Each number is 200 + 20 x the weight over its row's rms, rounded and kept within 0 to 999. Layers, rows and columns count from 0. The size before them is the row's rms in percent of the matrix's.

# down: layer 3 MLP down (transposed), 256x128, rms 0.0652, rows 191-208, columns 0-127
# gate: layer 3 MLP gate, 256x128, rms 0.0752, rows 192-209, columns 0-127
# up: layer 3 MLP up, 256x128, rms 0.0736, rows 192-209, columns 0-127
down191,095,220,172,223,222,186,212,193,239,209,211,210,262,202,194,220,189,172,199,182,206,201,220,212,201,204,258,189,212,186,196,198,217,200,201,173,191,187,214,185,206,181,168,208,213,209,180,179,225,188,206,208,236,167,206,209,229,185,209,226,180,229,147,187,210,231,228,202,204,235,198,235,181,192,207,197,192,181,213,200,194,169,202,210,198,192,231,221,190,207,183,189,197,194,181,213,192,221,182,185,187,212,214,222,196,173,152,239,187,208,190,167,175,232,213,215,219,232,222,206,202,199,182,219,203,225,221,190,212
gate192,095,203,180,193,224,211,210,173,197,161,212,190,179,214,200,228,233,211,169,234,206,219,213,216,196,193,210,233,216,209,181,199,212,239,194,187,196,194,222,226,178,140,202,155,186,179,183,181,227,182,214,206,206,171,199,208,189,200,191,210,194,173,176,206,229,196,193,199,207,227,161,230,198,192,213,191,246,215,185,227,209,191,226,222,196,163,224,235,185,193,229,193,227,204,148,222,181,206,200,188,203,200,223,204,220,185,209,236,214,186,199,199,211,206,182,192,192,198,200,218,204,230,172,168,193,205,210,170,207
up192,103,214,234,241,222,237,223,184,185,193,189,191,185,229,221,229,193,212,213,208,212,251,211,217,162,200,206,228,174,218,188,214,223,213,190,172,195,184,229,188,191,173,192,211,197,159,206,229,220,186,206,161,186,205,162,203,203,199,208,248,172,196,183,216,198,198,193,178,246,202,238,217,198,188,191,198,214,181,183,214,194,185,198,187,203,196,181,235,188,200,195,208,211,192,188,210,157,209,210,162,201,200,211,232,183,188,201,239,179,181,232,217,212,199,191,192,211,185,194,212,176,236,167,180,193,197,192,185,206
down192,095,200,185,187,218,130,186,187,164,198,215,184,207,230,216,210,226,154,182,194,226,177,200,191,210,176,173,213,220,185,206,204,206,190,200,234,229,187,171,199,162,186,210,192,199,231,200,175,191,232,222,219,184,184,220,189,212,193,212,165,215,186,188,218,190,184,182,191,173,155,195,190,223,213,154,201,173,184,217,200,198,179,228,207,188,208,201,193,226,214,188,172,183,188,201,220,230,187,212,202,233,188,215,197,216,178,190,201,212,200,191,179,216,190,210,241,168,202,205,165,202,177,176,217,208,196,206,165,190
gate193,103,193,214,197,213,193,207,215,247,193,186,170,176,217,186,199,165,245,225,190,219,207,201,176,180,193,193,254,209,215,217,188,167,203,205,212,170,190,214,224,196,204,187,181,204,211,222,220,182,156,164,198,200,189,202,211,205,214,217,244,187,188,199,173,206,207,205,172,182,202,215,196,196,211,212,224,189,201,184,177,164,167,212,187,213,194,228,222,205,185,186,223,179,199,203,219,204,203,220,213,187,168,192,198,171,243,201,205,233,155,230,207,172,206,228,195,173,152,202,225,182,227,204,194,197,171,196,213,198
up193,098,184,215,196,237,237,192,191,149,218,221,164,221,199,174,165,244,201,178,195,194,241,176,234,218,219,191,185,219,230,209,213,212,205,200,191,219,200,188,203,209,205,195,250,182,179,186,164,195,211,207,213,205,210,192,166,173,209,173,200,202,196,204,240,204,196,173,216,224,201,208,193,210,199,180,171,218,197,204,211,201,226,213,237,195,196,193,192,206,225,235,159,223,183,204,174,196,175,159,188,234,223,203,200,212,165,183,221,182,250,191,201,203,181,190,198,200,188,205,200,195,192,225,208,203,214,217,198,203
down193,101,241,185,182,200,219,176,237,233,207,253,226,177,177,212,229,211,204,218,215,205,176,188,191,196,206,218,194,222,208,202,183,203,220,210,199,184,173,207,207,194,214,221,169,173,203,198,230,201,232,185,194,221,196,213,208,199,223,165,185,204,208,198,182,220,211,212,199,181,191,213,225,218,229,199,195,194,197,219,241,207,181,193,206,207,230,206,175,202,235,173,156,219,202,226,217,193,201,232,246,213,242,177,227,198,202,208,196,216,183,162,203,228,182,228,188,189,195,212,170,247,203,190,191,219,196,180,171,196
gate194,104,219,149,195,190,226,196,205,214,203,201,177,210,246,224,203,200,168,190,192,218,181,191,204,187,194,208,163,225,201,179,204,206,208,173,189,203,159,170,182,218,194,214,198,219,196,193,203,195,198,208,205,224,186,194,197,200,205,162,196,177,197,159,210,196,203,206,239,200,235,170,213,211,201,229,238,178,188,233,173,190,182,205,204,209,234,205,253,226,167,193,208,219,196,160,192,163,187,209,205,197,207,193,189,199,216,202,207,201,224,185,196,191,220,179,180,231,230,184,194,229,177,193,218,172,181,213,185,254
up194,105,201,194,204,255,235,212,203,186,183,190,189,223,210,205,196,213,204,201,187,204,195,170,190,206,224,220,204,201,224,195,177,219,217,208,175,204,212,174,183,199,224,212,214,181,203,234,199,206,226,221,197,202,188,222,192,178,201,172,240,192,201,165,190,220,174,215,213,210,214,169,234,220,196,181,217,189,200,218,232,206,187,229,198,168,197,193,244,204,168,206,152,237,175,153,206,182,175,172,236,195,183,184,186,221,200,195,192,202,241,184,166,195,224,236,190,212,168,212,180,189,214,193,190,203,204,187,227,213
down194,103,207,221,202,195,172,184,227,199,153,174,208,211,208,224,161,188,202,165,186,208,167,210,203,215,207,256,185,240,182,167,164,200,203,177,196,193,187,184,205,192,205,209,168,197,208,204,170,167,207,197,177,213,203,175,179,189,203,212,217,197,233,185,166,187,241,164,202,185,221,223,205,200,229,188,225,197,172,218,193,225,196,211,159,174,186,223,177,213,193,173,200,229,202,173,188,195,204,185,181,182,198,228,189,204,179,165,189,214,204,182,198,191,165,204,202,206,193,176,212,230,202,183,206,175,192,218,229,208
gate195,096,191,210,166,192,209,212,199,179,183,217,201,193,198,210,193,176,164,165,192,238,197,199,208,193,197,183,175,208,194,223,192,239,193,210,222,242,237,199,217,198,196,185,171,189,200,173,206,233,191,228,188,203,171,177,227,216,180,192,197,179,173,152,194,182,193,199,203,159,150,191,236,214,216,191,196,190,203,198,175,198,180,196,232,249,204,179,183,223,185,194,177,174,188,184,214,191,196,203,203,176,178,202,224,192,182,179,220,203,182,178,226,188,193,207,223,213,175,188,191,235,220,185,163,209,213,213,159,210
up195,097,221,200,198,191,217,200,193,205,242,224,191,196,225,195,232,210,195,160,206,198,223,195,190,236,184,195,224,211,211,193,193,199,192,186,192,204,202,201,163,181,193,203,182,218,172,213,168,207,200,199,192,216,256,201,217,196,198,207,178,194,230,182,201,187,241,192,193,215,179,210,228,216,201,192,176,163,218,183,198,200,209,194,168,234,168,171,185,202,163,190,163,143,241,209,198,203,210,211,194,191,178,186,194,213,191,224,178,214,171,194,228,184,186,203,220,202,200,238,214,198,215,180,177,171,194,211,217,145
down195,098,216,192,182,221,200,235,156,180,201,163,191,186,193,241,176,190,190,205,212,156,178,191,232,199,192,183,210,224,176,210,164,209,187,207,179,208,203,202,212,182,196,188,192,186,192,215,202,184,232,231,185,216,226,214,178,183,207,227,178,195,197,194,198,236,210,221,201,195,231,171,194,219,203,164,235,192,237,238,215,211,229,225,211,198,215,199,204,192,184,191,208,191,202,180,221,208,206,213,209,224,196,168,199,211,202,212,175,227,196,226,231,174,168,190,197,182,193,207,224,218,243,219,213,231,203,155,196,165
gate196,097,201,195,205,219,207,209,200,188,204,179,191,191,194,224,230,211,219,222,193,189,185,222,193,191,162,225,215,214,184,197,253,199,170,198,175,210,192,199,194,248,191,205,210,203,199,227,167,191,242,207,205,217,240,212,230,207,225,215,210,206,198,155,200,132,202,203,224,216,163,207,202,174,215,151,231,219,172,196,192,212,216,199,212,194,232,213,176,174,204,212,210,212,182,200,203,227,203,218,185,215,170,220,201,244,205,183,198,199,200,192,188,165,196,195,185,185,215,194,199,197,226,174,182,184,191,183,216,170
up196,103,237,214,227,222,231,205,228,214,186,174,171,209,176,231,224,219,236,244,150,186,167,166,190,217,193,174,216,190,183,214,205,191,190,206,172,198,196,188,199,212,167,214,208,196,213,179,216,190,217,220,204,193,224,201,187,210,212,188,205,198,205,214,178,156,218,205,213,216,219,203,202,188,181,142,236,191,209,207,204,206,225,177,209,220,182,202,192,183,216,174,183,211,173,216,230,191,214,206,203,192,180,195,213,210,158,203,183,195,145,224,221,182,207,173,203,161,220,199,209,186,205,189,193,206,194,185,228,203
down196,103,175,198,207,202,198,169,214,196,209,211,212,180,214,210,211,206,207,229,183,203,169,177,210,218,205,190,222,194,165,175,169,213,227,208,226,220,187,180,201,229,187,223,185,221,208,177,191,214,203,239,248,189,242,205,189,212,191,217,199,159,210,206,177,211,174,190,200,211,177,204,206,212,175,177,211,184,205,191,199,155,247,194,203,220,188,208,169,164,205,162,208,202,238,198,179,204,193,172,217,193,175,196,215,204,191,221,144,189,174,217,210,194,177,191,193,191,182,227,216,169,213,204,210,161,193,185,181,228
gate197,105,226,203,175,192,191,199,184,172,182,205,200,163,203,150,212,178,232,201,178,197,191,200,189,167,178,184,189,174,188,222,230,206,157,207,205,183,223,187,182,171,175,215,207,162,181,197,186,168,201,209,184,190,220,204,205,236,181,169,216,176,210,170,202,179,197,212,209,187,212,252,203,247,180,245,213,197,195,190,170,216,207,186,182,220,183,208,186,211,205,194,203,210,211,197,185,233,220,226,177,188,236,179,159,210,198,218,184,221,224,203,167,206,192,192,186,186,205,173,213,187,214,216,179,208,186,179,184,198
up197,097,209,191,191,203,211,193,177,244,188,200,186,196,204,206,182,184,179,169,214,222,203,253,175,217,179,221,206,212,210,182,179,214,189,169,197,185,183,183,188,216,192,193,206,171,222,175,141,197,211,203,199,208,204,180,235,208,174,184,182,247,197,214,184,203,235,208,228,193,224,191,225,178,201,202,181,182,211,204,188,179,181,154,243,167,218,229,206,183,200,197,227,183,212,217,206,195,195,183,205,213,201,198,144,196,191,179,211,202,213,216,209,214,213,177,166,163,167,210,200,220,219,218,189,167,211,207,185,196
down197,101,193,220,219,177,209,198,201,181,205,212,182,194,202,243,188,223,178,191,192,175,169,188,190,176,224,153,200,208,185,229,223,218,218,200,189,191,174,236,217,177,186,169,187,190,243,208,216,182,200,198,201,197,200,161,191,192,194,222,225,205,215,256,205,197,198,213,194,203,215,230,179,230,173,200,230,191,222,209,199,218,192,201,185,241,192,198,194,189,185,198,182,199,208,210,188,193,189,183,169,194,231,191,151,203,202,209,180,223,243,200,174,204,209,173,208,216,196,228,223,207,158,242,241,188,218,203,211,192
gate198,104,229,177,206,187,172,197,189,174,215,196,189,183,179,245,211,234,191,205,210,191,180,191,240,195,222,212,205,191,210,203,233,180,224,207,198,189,211,170,172,218,213,202,201,183,215,201,179,180,206,185,213,199,162,222,166,183,251,215,197,162,195,193,233,248,175,196,242,207,202,193,243,195,195,181,190,218,205,184,208,189,181,192,176,181,202,234,200,200,196,215,209,221,229,214,235,197,209,216,215,189,197,211,212,221,193,184,204,177,177,166,197,179,231,207,207,211,202,197,181,182,172,240,209,176,236,226,175,202
up198,096,206,222,200,197,206,206,221,171,217,190,201,220,205,199,221,204,205,188,193,161,224,210,205,213,155,174,212,171,205,191,204,180,213,236,180,198,202,170,192,178,199,170,201,177,185,207,194,177,181,227,183,214,215,200,228,229,196,248,182,213,180,190,199,190,223,199,172,199,220,226,214,223,169,202,261,213,233,222,166,182,184,231,178,194,175,214,205,223,202,178,164,221,210,168,204,190,194,184,170,194,196,224,197,181,186,196,221,213,240,211,219,178,205,234,198,225,192,183,190,173,208,215,183,216,207,233,181,216
down198,099,171,174,191,191,217,197,195,215,218,189,217,193,201,154,232,168,195,228,201,205,185,231,193,218,199,202,195,178,175,219,189,217,205,188,235,214,206,207,205,198,150,195,191,205,199,205,168,215,220,240,193,163,195,175,225,173,180,135,213,222,198,202,203,194,191,200,201,194,196,187,180,165,242,200,187,178,153,212,204,213,207,175,163,221,190,194,211,203,192,191,208,228,200,195,170,224,217,224,203,196,227,197,220,199,182,202,165,205,216,224,168,208,203,211,211,162,199,204,192,198,221,223,241,223,169,192,196,195
gate199,088,159,208,218,194,217,197,175,197,205,170,209,170,181,230,207,182,222,223,237,186,199,204,200,196,206,181,196,205,201,188,234,160,163,163,195,189,209,209,206,210,178,206,201,211,219,179,194,165,228,194,193,187,187,211,186,211,220,191,220,176,196,190,209,205,167,182,242,228,181,228,202,183,195,195,179,206,204,213,171,184,232,206,191,197,218,162,233,201,189,222,233,149,193,236,201,180,218,204,206,167,170,158,187,220,214,214,192,213,196,196,192,162,192,206,194,189,166,197,211,188,205,216,215,179,220,189,206,244
up199,090,229,197,214,205,212,200,187,207,225,209,187,191,179,183,211,171,178,183,230,192,222,193,175,184,220,189,213,236,155,215,192,178,189,195,198,181,213,180,223,176,193,229,209,243,192,201,183,199,184,200,222,212,190,197,196,166,222,213,187,156,240,222,194,171,205,188,239,188,211,193,223,212,205,230,208,196,188,175,219,204,225,212,217,196,231,205,223,195,201,210,162,146,233,213,237,197,189,183,193,212,230,177,195,212,160,200,192,195,208,191,193,168,176,205,206,161,205,203,225,208,189,202,164,183,217,189,185,233
down199,097,175,172,196,176,167,195,232,213,232,230,185,215,204,210,201,213,199,146,185,219,208,185,183,217,229,191,194,184,203,223,170,216,197,211,192,250,202,176,233,176,207,216,194,205,206,173,165,170,197,202,216,189,219,206,195,152,215,213,220,195,212,224,186,226,238,199,186,210,189,207,196,214,219,215,203,205,172,216,194,206,218,239,200,209,212,216,205,198,214,194,150,180,220,188,205,193,180,178,175,192,181,182,205,188,205,163,149,174,208,194,157,191,179,199,201,184,236,198,199,195,211,204,183,190,204,197,162,218
gate200,104,184,190,202,174,184,202,218,212,218,197,206,179,239,214,196,227,202,224,191,205,197,186,170,240,204,225,215,231,166,185,210,216,199,201,202,231,236,222,199,225,207,214,202,203,203,185,202,185,216,234,178,196,234,204,209,189,172,192,212,248,192,185,204,194,180,204,203,186,230,191,193,221,219,193,221,209,146,188,203,193,200,200,213,191,233,179,206,169,174,199,213,173,168,231,226,217,226,176,205,223,227,187,195,218,175,182,211,175,152,159,170,206,210,217,206,207,216,180,206,218,212,147,204,207,195,217,182,202
up200,110,205,197,195,160,197,205,197,198,235,176,204,179,166,229,173,216,205,209,194,214,187,191,179,172,163,208,201,208,166,221,209,198,204,211,239,242,200,207,199,199,206,180,201,199,209,221,227,169,176,196,205,223,220,176,187,205,183,197,195,212,211,189,196,211,200,226,240,233,227,207,170,171,193,170,179,211,167,207,159,190,204,162,190,247,191,208,200,242,198,199,202,195,167,195,216,203,187,193,173,187,197,189,241,220,187,222,182,212,176,195,215,215,190,201,189,181,169,198,203,193,231,163,196,222,152,209,214,197
down200,103,201,202,235,215,213,173,218,206,191,140,194,202,190,213,218,193,211,157,220,219,195,230,221,215,216,195,207,194,229,200,235,176,190,179,193,175,164,244,190,180,200,204,187,175,208,193,196,173,195,203,196,173,188,172,175,165,193,186,218,216,186,186,160,155,209,205,199,172,176,211,205,232,210,219,241,196,186,192,190,188,216,191,235,216,211,171,175,178,216,205,178,204,200,190,199,216,230,193,218,189,195,187,184,188,230,218,197,184,183,204,200,250,186,176,169,179,206,186,228,202,198,198,199,223,210,198,166,215
gate201,110,160,188,206,197,223,188,213,192,187,194,182,178,217,181,209,155,206,210,226,225,225,185,197,223,191,159,213,177,214,183,206,157,184,201,209,187,224,208,186,227,174,197,185,189,190,196,171,206,183,195,203,208,179,209,210,169,229,194,202,172,173,192,201,189,183,198,248,190,164,240,190,189,192,218,163,202,165,193,210,217,191,221,171,180,205,208,191,242,199,207,190,190,172,181,184,189,200,174,182,189,171,180,216,177,211,240,196,199,226,187,235,168,191,230,196,197,171,216,173,193,195,193,177,190,181,202,160,214
up201,112,174,180,210,215,213,217,224,210,197,225,202,192,227,194,198,174,219,200,216,214,238,196,187,222,179,175,173,178,218,203,229,161,167,209,201,206,246,210,229,225,194,212,231,169,176,183,208,202,202,212,174,220,196,214,200,199,238,186,227,190,173,182,213,194,198,199,219,165,179,208,165,160,225,209,187,198,163,162,211,210,207,207,196,184,193,212,180,235,226,208,194,182,159,208,179,183,174,145,198,199,201,218,181,214,186,236,184,205,199,193,211,182,193,196,207,174,170,223,219,180,205,226,206,196,192,202,184,206
down201,100,150,181,172,214,212,182,172,186,187,221,149,193,205,193,194,167,209,192,207,201,198,219,199,200,209,164,215,187,211,182,193,176,166,205,214,191,200,183,167,219,192,215,191,199,193,204,154,191,181,193,211,193,170,209,194,175,209,170,202,184,169,194,197,219,190,210,206,211,164,215,232,178,175,212,176,193,195,191,204,205,198,173,186,164,195,224,217,192,196,209,160,206,178,173,227,189,188,185,221,195,200,197,250,175,173,199,161,215,202,164,224,150,196,215,192,226,177,189,164,203,196,191,199,215,176,183,188,219
gate202,092,197,180,191,188,229,202,209,192,203,199,228,202,178,243,183,171,205,191,214,238,185,242,199,230,223,187,197,199,189,160,217,199,202,196,228,185,218,198,200,225,213,211,184,210,220,179,206,192,153,205,195,215,184,163,163,200,222,205,193,187,199,212,179,216,182,187,200,181,183,195,188,206,201,216,191,229,168,212,188,232,193,199,193,158,226,169,199,199,232,219,243,196,199,204,183,172,191,187,212,175,198,202,257,178,190,195,207,228,188,212,193,212,203,169,216,202,166,170,179,193,185,215,179,196,220,211,179,254
up202,099,197,250,198,183,163,220,158,202,207,177,189,200,233,208,198,213,233,229,219,177,211,168,209,185,192,188,229,175,209,209,236,206,226,236,202,175,209,200,214,192,194,167,207,191,203,210,218,207,224,182,171,195,162,212,180,206,202,162,201,159,241,224,198,188,161,206,215,192,184,215,208,188,206,220,208,208,195,193,181,205,199,196,212,201,181,200,208,198,173,167,186,186,180,191,194,196,186,203,190,186,191,192,167,202,174,202,203,265,188,188,182,217,175,212,235,218,218,186,203,172,160,221,196,176,176,208,190,199
down202,096,207,193,187,194,197,191,229,193,181,189,212,170,182,236,231,181,198,204,168,249,225,196,196,233,193,232,195,208,194,212,205,205,191,222,198,216,201,211,200,237,218,199,174,195,188,176,179,201,169,196,194,168,191,234,206,190,171,192,237,200,213,244,202,185,195,199,196,192,194,173,186,207,187,198,232,222,186,244,195,199,188,218,203,199,227,206,218,224,208,196,221,193,203,183,174,240,203,202,190,221,239,195,243,200,203,213,204,190,222,225,170,215,204,169,203,206,191,187,195,258,224,201,235,193,195,201,188,253
gate203,108,221,207,204,191,217,184,209,205,212,176,225,118,207,218,226,203,228,213,231,184,224,191,192,201,219,170,172,169,177,232,212,187,199,205,197,202,192,226,166,210,196,173,204,180,197,226,179,205,187,199,181,228,215,210,202,188,187,217,202,191,163,175,215,213,192,213,239,192,203,218,200,212,217,198,229,179,207,197,203,200,183,163,177,167,185,144,188,234,206,155,204,213,179,157,202,226,223,198,208,211,207,196,206,184,186,193,184,215,174,165,200,227,209,197,197,220,180,197,213,198,204,175,205,195,205,179,182,196
up203,105,196,215,193,233,207,195,171,228,189,237,186,171,160,211,221,176,182,214,194,209,166,201,219,236,196,217,235,192,231,228,151,198,212,191,200,200,176,212,238,226,187,181,177,204,207,231,214,183,172,206,205,139,213,223,201,206,193,157,169,195,194,180,211,186,233,175,200,173,185,160,211,218,186,185,193,196,184,216,171,190,192,199,211,195,199,211,221,168,217,208,235,212,204,190,213,201,182,221,185,190,220,190,213,222,199,206,201,217,203,209,207,176,171,173,184,195,179,232,193,217,215,226,176,191,187,208,202,191
down203,107,237,195,177,175,186,220,213,152,188,143,206,183,206,236,195,194,209,189,212,158,198,225,158,158,206,210,182,202,185,172,204,228,212,185,225,219,208,182,169,172,207,204,184,177,196,225,182,186,216,189,197,185,219,187,239,190,170,220,164,192,225,215,194,196,189,212,208,203,235,205,197,192,212,215,216,228,198,204,213,229,204,234,150,201,164,189,215,213,171,221,191,203,202,192,237,194,228,168,221,168,199,217,200,176,208,228,187,192,195,186,203,224,198,188,190,209,185,175,196,196,200,211,199,188,210,200,197,199
gate204,107,210,185,190,198,200,224,206,203,196,218,235,221,194,161,226,188,186,142,218,201,194,175,200,196,207,201,229,156,187,204,219,196,204,235,225,202,163,181,225,213,172,222,228,194,172,165,193,161,165,192,193,214,210,216,183,233,183,210,185,191,198,196,194,164,204,221,222,209,200,206,201,212,199,182,176,214,174,184,187,210,204,191,172,188,170,180,185,185,181,195,182,181,184,206,207,184,245,194,186,197,223,198,206,213,246,165,182,208,175,203,235,168,198,196,198,173,203,241,173,199,167,187,215,205,184,200,185,208
up204,100,197,195,222,218,223,181,236,199,214,184,159,188,187,216,178,222,211,241,208,177,199,251,200,161,180,216,195,220,219,204,201,188,228,170,192,197,191,239,166,199,211,190,206,208,226,207,212,253,213,188,211,194,187,172,219,187,209,211,214,220,218,197,194,230,211,190,190,204,222,225,241,195,186,191,216,218,209,205,209,191,203,197,180,237,230,202,214,231,234,209,260,211,231,204,191,210,170,208,205,187,216,183,196,192,167,236,212,196,207,217,167,184,199,207,182,201,164,174,211,192,203,198,191,210,221,202,214,194
down204,098,194,186,230,179,200,250,176,214,168,238,225,209,183,199,228,184,200,163,210,191,206,155,169,225,171,210,221,184,198,200,221,207,199,179,207,216,205,192,230,219,212,222,197,216,181,214,219,195,197,235,200,203,185,251,191,208,157,190,213,234,202,207,211,193,216,179,200,193,211,173,203,180,232,167,213,175,174,207,167,188,205,206,232,177,190,197,188,207,177,166,212,178,202,214,205,206,236,204,209,184,197,221,205,225,218,175,172,216,193,207,226,225,211,166,197,180,190,215,202,173,187,213,201,223,202,179,169,225
gate205,110,216,150,234,182,175,225,216,193,206,229,219,182,201,172,184,186,180,210,198,183,221,191,212,210,198,205,184,208,203,209,213,202,192,204,189,187,246,188,177,198,194,228,198,188,230,200,192,194,217,202,202,218,228,214,188,189,167,211,264,237,217,199,215,168,168,211,224,206,177,196,189,214,152,193,207,180,219,199,203,205,177,197,174,225,217,195,161,160,222,203,205,204,172,209,205,167,213,193,188,198,233,242,174,183,194,208,229,185,183,189,191,222,211,201,230,196,203,208,196,192,194,207,224,166,218,161,205,217
up205,112,199,169,197,192,196,227,212,209,236,189,229,201,220,200,189,218,174,192,185,208,239,205,223,213,176,195,189,197,212,186,227,190,208,194,218,210,204,195,231,231,170,205,233,203,229,201,189,236,219,170,201,191,223,236,230,201,211,210,224,217,199,193,224,196,219,191,222,184,169,207,210,192,224,201,206,235,201,193,193,189,186,236,204,212,187,214,167,165,168,225,221,190,190,204,218,241,199,206,211,210,201,218,205,194,213,220,208,216,181,137,198,240,208,242,207,226,179,236,182,221,179,196,226,185,179,203,198,166
down205,105,209,205,185,180,213,187,198,217,211,249,198,196,203,217,204,200,177,200,189,188,230,193,229,223,169,204,193,217,215,173,205,197,223,224,235,206,179,194,213,222,173,204,199,209,210,193,208,210,195,190,235,241,193,222,207,214,186,207,183,219,202,218,225,242,208,189,219,207,186,201,209,161,219,160,189,225,204,176,217,201,196,212,176,153,189,213,216,157,192,204,206,215,193,216,226,236,168,198,200,268,184,197,176,204,197,184,181,222,216,156,192,199,191,216,219,211,192,216,168,221,189,199,248,210,190,214,204,190
gate206,097,188,173,187,210,196,209,235,212,178,185,213,168,222,193,188,216,194,190,204,194,209,209,211,190,174,234,172,201,228,216,186,223,172,192,202,209,212,233,188,203,195,193,211,218,209,193,204,189,221,217,148,216,192,192,222,206,218,182,199,194,195,195,206,202,206,208,174,189,192,250,211,195,209,191,211,215,193,174,208,198,239,180,202,205,208,139,217,231,198,244,214,195,187,218,203,192,212,195,189,244,194,201,202,242,208,231,192,172,200,221,216,167,178,237,225,201,182,206,206,236,233,236,193,191,244,206,204,240
up206,092,199,229,205,201,197,184,169,188,181,227,178,187,190,164,186,203,189,211,210,204,195,218,201,205,165,207,225,203,198,204,193,202,215,216,195,171,236,211,202,204,195,209,163,219,204,212,219,227,192,191,225,195,227,210,186,171,202,146,208,203,181,200,199,226,204,145,228,197,191,168,198,198,228,186,190,180,210,188,183,197,189,191,218,194,162,172,195,233,180,211,174,205,201,192,154,203,177,212,187,200,204,167,201,214,253,220,172,187,215,188,178,190,226,190,192,235,189,174,196,224,219,227,189,195,147,223,193,176
down206,099,192,192,188,201,198,186,202,195,179,197,183,181,203,202,223,180,227,203,188,180,180,204,220,197,235,166,155,207,224,217,194,179,207,186,189,200,164,197,157,195,186,216,222,231,205,196,195,206,218,208,214,191,196,217,188,207,211,208,186,167,220,208,194,253,198,243,211,172,222,206,224,207,233,229,231,218,205,211,217,197,174,214,189,189,246,210,207,170,220,184,175,216,147,211,184,222,214,207,187,171,207,180,190,198,187,188,216,195,229,257,198,200,178,177,212,190,215,197,196,197,184,147,227,209,187,213,191,198
gate207,099,170,201,197,224,201,235,217,196,187,235,197,214,191,198,210,208,196,199,241,198,156,202,187,220,214,214,195,185,182,156,203,178,177,217,193,214,197,215,174,237,156,205,206,184,222,188,178,226,190,175,222,218,208,173,170,204,195,222,197,233,193,197,219,201,206,211,207,239,179,195,222,186,194,198,213,221,212,203,197,171,171,217,224,226,200,197,181,194,180,194,220,199,151,193,207,221,198,172,215,200,207,244,200,200,211,216,218,229,200,237,211,199,187,181,152,210,195,173,182,211,221,201,198,157,246,198,217,191
up207,097,209,203,215,226,213,225,254,212,225,206,208,187,207,201,194,197,190,219,235,204,212,214,183,231,206,193,195,180,199,202,215,219,166,199,205,223,178,191,161,210,188,175,233,197,198,191,218,211,213,204,201,197,214,157,177,209,195,221,207,199,198,212,234,200,223,193,181,207,213,225,244,193,207,241,183,208,163,201,210,215,207,193,191,212,197,223,209,203,181,187,206,205,146,179,170,186,182,151,194,206,189,212,228,184,196,199,180,189,224,210,247,198,207,172,148,194,217,168,191,195,217,204,221,154,232,190,202,198
down207,097,207,212,198,182,198,140,192,196,196,195,195,186,181,200,217,205,192,200,181,194,211,206,222,204,201,168,216,182,194,187,179,190,243,234,195,197,221,211,194,208,209,188,209,214,194,210,187,185,232,218,175,183,219,204,210,209,218,168,201,179,193,184,190,216,179,220,189,207,193,187,168,206,194,163,202,192,181,193,172,216,249,215,166,192,206,173,209,220,245,197,184,212,210,170,211,198,186,227,191,226,266,175,180,199,216,197,192,201,205,170,191,219,208,225,242,188,184,178,215,164,199,196,201,181,202,246,149,213
gate208,098,238,205,209,195,172,173,228,165,183,181,174,165,193,179,246,208,206,186,206,201,201,181,186,194,237,190,209,180,209,204,203,228,212,209,207,189,203,225,164,198,174,209,205,192,184,214,169,158,195,198,184,194,191,195,206,167,211,219,164,174,209,192,204,243,204,222,207,195,174,201,223,203,232,169,203,240,220,194,170,231,222,174,204,207,195,156,190,195,197,189,217,179,178,195,203,170,207,197,227,176,161,182,220,212,196,191,187,190,208,190,185,188,198,201,254,165,194,197,209,179,212,205,183,211,221,178,217,181
up208,101,202,234,214,218,220,196,187,212,211,188,196,216,166,197,200,203,178,171,181,243,212,222,201,212,212,197,200,214,222,163,209,200,192,236,206,201,183,192,179,196,192,247,219,192,207,239,220,195,224,163,188,234,198,250,211,193,184,161,207,193,197,210,199,187,210,200,164,227,240,189,245,180,209,220,223,194,209,207,208,212,187,168,185,232,197,212,221,196,213,222,190,220,231,194,189,197,219,193,186,228,203,210,193,215,216,225,173,212,209,196,238,180,224,230,223,196,182,230,216,191,214,227,190,181,174,229,215,187
down208,100,191,193,198,215,191,181,231,232,231,206,191,213,219,197,202,155,234,199,204,174,174,213,196,198,181,191,202,153,195,218,239,208,192,213,203,223,223,195,191,182,179,214,181,195,192,214,182,217,182,177,199,226,189,183,258,175,218,208,226,173,215,202,166,233,201,192,219,206,207,206,159,169,208,207,209,164,209,165,210,175,192,200,188,199,208,207,200,189,157,218,208,182,243,191,200,216,196,182,193,180,242,214,183,199,149,182,232,199,191,225,207,186,201,217,198,206,205,217,185,197,161,211,169,210,192,204,204,180
gate209,098,190,218,161,211,198,196,202,222,234,218,195,201,210,225,192,220,212,200,221,201,175,225,161,215,200,187,189,200,200,210,198,191,194,216,177,201,226,189,214,180,185,192,172,242,187,199,187,202,157,208,176,213,179,174,214,219,213,210,195,212,171,215,179,189,194,239,192,148,204,203,163,228,199,188,182,180,201,195,208,162,208,213,224,203,202,190,173,198,162,174,171,169,172,178,211,199,247,202,180,172,223,181,192,200,195,206,196,185,217,202,209,186,220,197,242,159,190,219,177,213,201,175,190,249,186,215,195,219
up209,100,201,173,212,210,175,197,227,185,154,203,196,183,205,210,182,237,204,216,180,182,210,176,234,185,186,183,231,171,208,209,182,176,204,199,210,249,188,168,183,236,192,199,177,169,232,219,215,206,207,177,180,209,191,223,213,211,214,198,222,181,193,189,184,165,219,180,207,220,224,173,196,190,200,193,216,218,180,248,183,186,205,191,176,207,221,191,205,182,219,202,232,194,225,219,176,222,184,202,212,205,238,168,188,194,210,196,229,197,185,231,198,178,206,196,165,216,212,190,209,199,182,226,225,180,221,162,215,159